config.yaml
head_dim: 64
norm: "layernorm"
init_std_qkv: 0.0421
optimizer: "muon_variant"
final_lr_fraction: 0.0
Each number is 128 + 24 x the weight over the matrix's rms, rounded and kept within 0 to 255. Layers, rows and columns count from 0. Numbers have three digits each.

# down: layer 3 MLP down (transposed), 896x224, rms 0.0604, rows 13-40, columns 112-223
# up: layer 3 MLP up, 896x224, rms 0.0603, rows 14-41, columns 112-223
down13:103134096144121115153120132111117122109171132148149148103135115097141150106152198073109143147125113125156089146119124157157087138109112129118132127159052106123096127090142116110089127174145093144138133178128146065139108128157150170091136147145156153170101151129145164144138111108137133105119124110146127135111157143124140133096135135112
up14:151121139145143119133157171112100121120144117125114170074123143122130135158105142157112163120114134100149169160113163128176146119120135123172128132134136154137134161123062134113121126110179156115129117109121130125101156088120109115146152154149151151141118104135181132148112052111103147096136139081153156118103129118124150082105146098115
down14:108145100091115147101145121143169130116119096145143108131137091113134142160112122140135137105120134130142130141155114187130113113131130138092155121123119096131133155141147084133106132135115101174142097118121155120165063159127123096131105130095138125138116153173164101161140118099127112085192131148117137091154114110108146099116102155092
up15:101147155129129097131126134103145125134135128092131111122120079095096112159100118139150124103118098142098112160143149141120148128112132127119116105103108125148124132101109165123127112126073194126095149135098136103116138133162134200138105082159126171103125146098102134155129110086117171115124155075116129131106087117115113124164127105109
down15:191098083145171095114127125139087145138094125115117152167154132157136095060126123085078157134113115143168117142156096167154100142153085118083141149110140154108114150118178142113156082155208108091114125158155122130169104076127099105141124175092120146150109109142088138115107153152117135132159120184147118173160134123160148164127117153115
up16:110104091112165101129129152122126110128150160162146143123103129165137148110113118081087125133144123163120149146112172148065138130119107138098143104093115163171133095103108130152153121144158141135132129128148124166117130124123093113088151116103108134099113136133159144150109111147130112139076182103091109097117161130096126080131125132157
down16:133125177111116108146155173097157138161155094142094118090140108114126116114086109161173105114144135117180157114128164100191161130087107154128156147144099119134136119187085121105125122113107096125166138149116104132181136160147122171169156133106097108113115159160122145125140148104090123145114129123152117164133100114147117137127121113121
up17:118156104096146134156152119114193146136099106162115182142154150060110130118100180121113141124127109090147161148100130090098165161145139153130085128123150123165112136084106112126065131128120159092141138102146137125117134151119138132152174118140139114104134097119128151124119142117161134121126103146146128134112133139135145140113131161103
down17:149120112152111122122157133118099145107174090108176070135114136122134114104117141074115122125137137141102148132155122175165132116109144146141148121147154166093165136164144088068162086099129093142094136107098076142144102134131118096132136143115118116110120142125131167121070141148153135142130158078114099122143139115091113081117146131129
up18:118110101159100141123086135113165122097151144141096106116136169107131095120106144109092138127116127132127138151134140104123126147103117121145123134145115120079113102095117147116156086211101165141126134084126138177155118100149124149158141141118145116098136077123163121100159141093151173156121112090139167142125137183146151137104120154106
down18:102152138141168151150105138140099109099122161120153109169147166177161146147187064148110119107109148137127119098134115174115091127132108127098109094140149128146145108121149110159156040148108111139104134101126133081197135151150157157118164102099141177136138137128117135161119154128157139144106127138103098143101169086104103135120111118112
up19:125163148120074066143115120136114098076143131114172153121194151106107085134158163146137154089123109171121085125132164100116147138106125122138125117129100141161154154089159138128105120099101133134135138127147133169095153138141130085135116124121133137094104099137119156127090156150118130156095156116107165122125089105089169132162141149136
down19:098130135111105137128124130148117162115108127156120110156077121111132120126112172103129072159101120173103141103129128143159133151112139134133141121134145135119120114123129154114127132151128144180144115145159133098117086145113118143128165155145131185158081116115137111119137133103133113095094130163127147141084116120140152143132145091118
up20:170088105117081145129088145120120109117149097109144121153124110137154119123148098111108102117098134127166130153130111091114146138154143146131126119136109120089119138136085138117124165115158138145152118105151086158115131115106183134112123119115116156106148164145089092142152149137139128108136190107148105135146091143132125093130106060139
down20:093120099133157111156151126123121120126160156077128148108143135144104114151116148141121141112120138119111104125120122099078124128140152114112070186112113161118136155112101160138136130169124088089144134122092155149105119130171127114189170084136128099132122144114121159118145127173178122165113151136101121108138134142074122142143144145137
up21:101122096139101127103133160152103150149128123099089173124109132100151132104118152117150119159163121133102121097112127079126154114143107133123181125149137115128104092123154177155080144156133132147144147148162123146154171140088117105132107159137152132129122132143097143118119120161100135169134158170142114129116139119125158125069110144099
down21:121174136103118124119133110162157113099103100124117150140161144121117119167120129166110127127127104127092159150158177123137110127127136113113096103142120151119159159122123084115140096094084145115122137164136128133155086129168174109144187145138128124139110107104151119116094117121084126148117111121133106136140139148109115181204135149171
up22:114133152053115119124141157127121097151156139123108141125126088109144132113100107100164116098140119127118110110150115098089099090150140071155118104130151105110130130148156110108123120164119197120137156156103106059076076178120133140092126148149164108142130151131129128124102160116124134093126130146133114144147127127106085126145123110119
down22:130160114164124163161093126147150132075108118105110105129142099130127135154140152130113120125146125136134170105132150110163087152127132143129114187156109134144126171122125115107132166133108101099095123111165143153135171067103098112131117109114131158143124124116134108103166134148115110170134117065128141127107167119131116120164135140151
up23:113133130123117132149137128115127119129085112167102148127186144133135124134139126099126110153171119111106108165136142104153107128151104100141157113172110109129110110150068123104110109164147139100155137164144118140116157143112106112159126133123131161180126128135138118117177148178125117113142097132123155093106120168132160113088117163128
down23:177092138118171082119109135119103108145113158070138125156135110122137129116103125148131133142119139121142169123155122117143138056127108104152138093110126106136195115170150125139146087113114101152143113088123161117182131137134150129126141094132138132144139130128093129123089091118137129110141125110118141175144168081095124126128112145132
up24:114150164109159107133131120096128117155122116137094125173136121112117124169095111092166115139146144105136151130118109098121138156135122154098111096126099180124115120125078110104116121131117113147148149123086178144094135137141142103118123100136105097104180146168160136117131096172139154107107127128134170132156146126097104140134110112114
down24:095136093130101122145118103082137147097112095110148126097116132121159149177139125129131133118139114152143120125147120166097124110139117136134090115132169127141115109116128165117102114170141099141142130124133096132153151168090151164110132139176119092149080154139109111107118172144115120108130118086125097114164169124168149145198131132149
up25:112158068162115164099102155153145138121146101122129147104131105116117086194154121083126137115130113144128122120161158131113137126113160101151136123131097068168134139102112139076098153117118137132133147124150123158091057128158124145102143130164156120122184133108176108094105118151131152109150136142120133119137126114082126128128126106141
down25:163143122131136159135135124117154132152081052118128135090123151150120148120098134142129123089148113128167097107128122113147134138144126146105136102167137168132125073172136128101112135170126145097129123175125152149143150129134127115164131117160092138138121118199126131113104136078131088134124158126118101123111168101110114146179067121135
up26:125128105133149153110104127138129130100081116172086178135137123142118163130153104145140113135151110110164113098126108143148107168131156143174119125112184105112098115091114159160127110093153161122131132105149138100115105180125134118139072159140126147132107102139122145141133145106130140102089121135124156124126083136114113089089130164139
down26:107112116103140090134141111099181161140138125120146169112130131119113143124112150081130128147131178135129135148109091134127136139151114097141122133131087137145122162093180127134147148129070113161134123088103122138151146122105132122152068095128141130137113120120125092108111114115109129171130133145086155117138130135133167149152105157133
up27:129118128115139102137117131151186118168175103095137124128109127133092144115104121173147152130117112108108157110132106127133091153137141128107147101147120068164113143169129093135121174121176167136171096138125157122147114104150117102078098096139144144188101142146108117115124149124135138136121105099133103064074136125126122139111132087101
down27:124116114135132116145102129127146164143070132124083165112104081124123100115152107112097106165150125168121150096129151110106169117138122164145114087138112113122093077112147160112181099135143096183133123119126103155151124088153139085120199107125150141154136163130172124113107132135096143161163119093146141117103135159140159149090113149158
up28:153155113118125124100109139164140092121138141106182121106152127083138122136094110126141135098154114096139086131147183118095128155109181110111157188105119109136138169116165137132160097138105132147129137174126130164158139087173140156147158126109127084072128129134130137137132120120119148151125141166136135080134130141142080119121139117118
down28:101087142139153128151148109109125137094142115133094143115099133134123122110124130152131097126107154150124123117144134141126127108123120120110078110122152128107155098116101143127104164102183133155096121098139137114111093189134111129117157138145180163146131102139163113135110149148098118105127093103116113132098100102126148136123122169152
up29:150136099090106160114154113148163077123117101119140104096113090113160131140150143124108141071131122129137134120152112094137141096097125125119116100161150149138117093113139140158124147116133139125134154152128106135096132131127160143114114122117098165145123148139125180115134138107106144136117164113147148133130120144137143122110116142154
down29:180122135125107153137122140105137145116160142095119134117109125111113106100145110151145095148153110111121158144097148108083132087110101118159174127117114137105133128137126170109131104142142154125147118107168119127125142148135134143121149121107138122149156135096144122098156115148166105128143126097091125128078097124130135188163142107143
up30:183138140163154156094111148152130134150134134162139170109155094086110124134118096117147131151139105129147081107166131121108105103092127149183146137127120110127131123148136132097122099128131178160119087138144132145113152151115146092134064129214128095126133147135117135142115093121109164098172105128128146125131148129086138093134120138137
down30:106143117102135110112095066152135132165134107112108144125056114150143098138082091158176166112134170134125160077132105188142120121150113159119164104081150122105108123063105169138137122109129109123091122151109107111142135115118129131174147113135129159108131116100088115134144098113151096127153175149110119153140166135138125124121125108144
up31:096123125144147103112111132119124121097084159134108170122151117111147134152128160104063149107155096123138121100159073117150134083103163086106109137069135128171127120160154146123117176125145143116123153134151112158120168107134200154180176121099163114121121119141171190156101100132120093082092111158137159100143044134135137142115127165133
down31:092145148134155108070150132133102115159140117128126122100169146192151108120098127113158103112131092159098098120147142148105101127187076105111112136139149141118093121135105152116136142149135106123112117134084129147122120095109100107127125127133113130148095117162141096114147144104089150203148167135166110139101147139081120143086132157080
up32:117074091087101153137128119157135149113116095117119123147137133124122119122144124116132106117125098092106125121140124127084094115103163150154105140097094140125096133120118093128152111190157132142192124126116149128098119136101121112092140147133136178134122106149131113119131093144126103129097091098132145167131097083091141136139158150076
down32:136092186154145126150151108095154126113099156172110105095115114119131110163111139145129087102161144128139168113117144173208144124129162110164106105116105129099133094109137153088079124103082125122129107148148104122157181139169135139121134129168128127122099151157125171182112146110114118126148181115096110130122140135175096127106093125158
up33:125147090155112106155128112134134127144146135169122139103154144112106140185136137160154140136147116142167092157131112106129158132144096145103116099118112123102122114148102104112114096158091153134100127082161134161151093130100131131172076135141123107138150129115136116074118103146135091115113101153132155096134135109131111145148084143110
down33:122089142113122123129089101123096142128129122095127106143125162115131114107117105169112139124139115130084143115089144105130178140090125102108127138111143112143123160134124159095105134115137114089118095155116127084134119126110111119111148110109111107106085150112159136117125132152131135137105112132136137112133120109122086162059120103132
up34:140110130150130175120114127134161186201165155080139146084156111124123138091151125145142153081138107199115103140141129105096132100181090122160118164109117108111103122121125137131136105135137135139157133133150106167136100121112151107148067114093125148080131123117158127079147139145094149126140058117079113124120174128188154101117154111112
down34:114108130097142155160113111163158105116155134120100126124155145117119145113137102176134103139138115079114120122144169147120120136100138128124137119161154085099147139165100111086131100146136148118082135108126127102108140102114163099119164103161082089134128125123137152098128128127138116142116124111152147106141108089116110154121144151145
up35:126118120165133153117108111145102143125165075110172087159151108147123157113124115111110091132093161164125125108140137140151126133158100108113090141144145137139098158130120124105121128165111133110139171170108139154145115128119114145178140152101146128135157139086168140141135112106080093151122134163146119097140110138109137142115094124074
down35:134151144108124123152094109096124164142170165140082158093095135104153145140121120137139084084126148138107160108153181102121190127165141141101124130106105135137145138105107162115142150117092154141106117099120112136133123157118134126121105144108113151125080152153095110093112140136161112137129109119163128105138139107159112146144097150141
up36:188129124098148111107147191103131130170103121143137124119133141147172110113125126134139114143122160174082178131125104132138111099120124128155092147119160136111139094077143091140158108150115127104153140124113121133140125142132139095077104143099151116110097124140146155083120117124105097147141152150132160170108136086108144150135084100104
down36:103116139176130126147094129150093148131182169157088107111113133147097141101131113116150111106137107139116147179103131140131090124165156094112149144131093153133129124134128117149098152114158154200140132094125152135057143129100129118175153119158135136120122128121163107127128091110128149119128127112178133144187147148162077075152126115127
up37:142161111170147104113099126125116092136126114129138051176173085109113168126131122140133143099136124130125117161077127070164158147127141135113123143120137167115084108115136182134093133127109161126165118100121123131112142117131148124135101133111098131127124144162113101119118135113148146145116151092150145116103127147110108132119146130160
down37:113106135096150138131123132115101129122137192146136166085156127132145117154132106127095065146154112107099147131170099149132122103128171142130138116182141132156161168160113131139153131158150124163145165141100123091120095132122160120116116105107114142147093123104132118111118118120111130136109100141101128133144105155147162090113117115099
up38:091142183137133131145128115123114118103117122100132118126129110117105141126126077166112127130137131134158130126141123113149126122138134146152112132132137152126176141136125111130089098089161096164096123093142113157160171128085132144090099122132109097130108119129105158089146153186113153084141169128154100097101126162110096134121078113138
down38:180193147135114136110128141130139155150119095154122124139105153112123115127139136088180094121127136124128203123091124144148157159087117095106088128123103102136104118113109140144139175096110130088132163124102152097117167104136132098115143143166140130063071127109147104153141114128137117188150118143102133170120095096121122108164141128147
up39:130186146127096062108098107132125141109108141077145138125127129144132106145113139140101122124108150134149101131135125123124137101127092116131148161116099150172091151147139115173153185123148141111102154129105124133129114124117086136200142102124086150165083095176119122201094093144150142136152095142094115140123141138095153157146099094121
down39:125095114125169163131122141127151111109113087153119135113124164158157120113160185140130144086117135120139137175131166119110132139126114101105092167139082128105101116107090155110110145130130140119127098121173149116116139213146123140110143145126127095193168174088138142104136158104134085134135154111129110104159092135164102098181104172111
up40:088110115146116095129114137144142183107154141155107108126096129180094159155144138171122119100105142119138114136123136093161087134094145115165146112142119145111117119116096118151102140142105082121118157135123192059113117098109099107117123141111098141105126130115158131145084153157062119168142127124131122140136101156167099176095129132155
down40:086124106119148123152084113137125131139163113135131137108140098137103122135120140146116141132158144123115170169129131132134161105150138099153155177084128111082126152106147111153113105164124108109127117108151107129122117124154116073140095140145122141115117099128098185112134117154176142133143147128140117110120089062114141122123146106102
up41:096162139140094131120135133141152172137132110111101167150142144118169104164155103103105140131136114159101094124139133133145122102133114111123119130175140111155140134105122114157118136119105118128137131154128103117147111103171138125117130094128136146093123102133138133141124123152112132146098152137158171119118142159098160144147121140110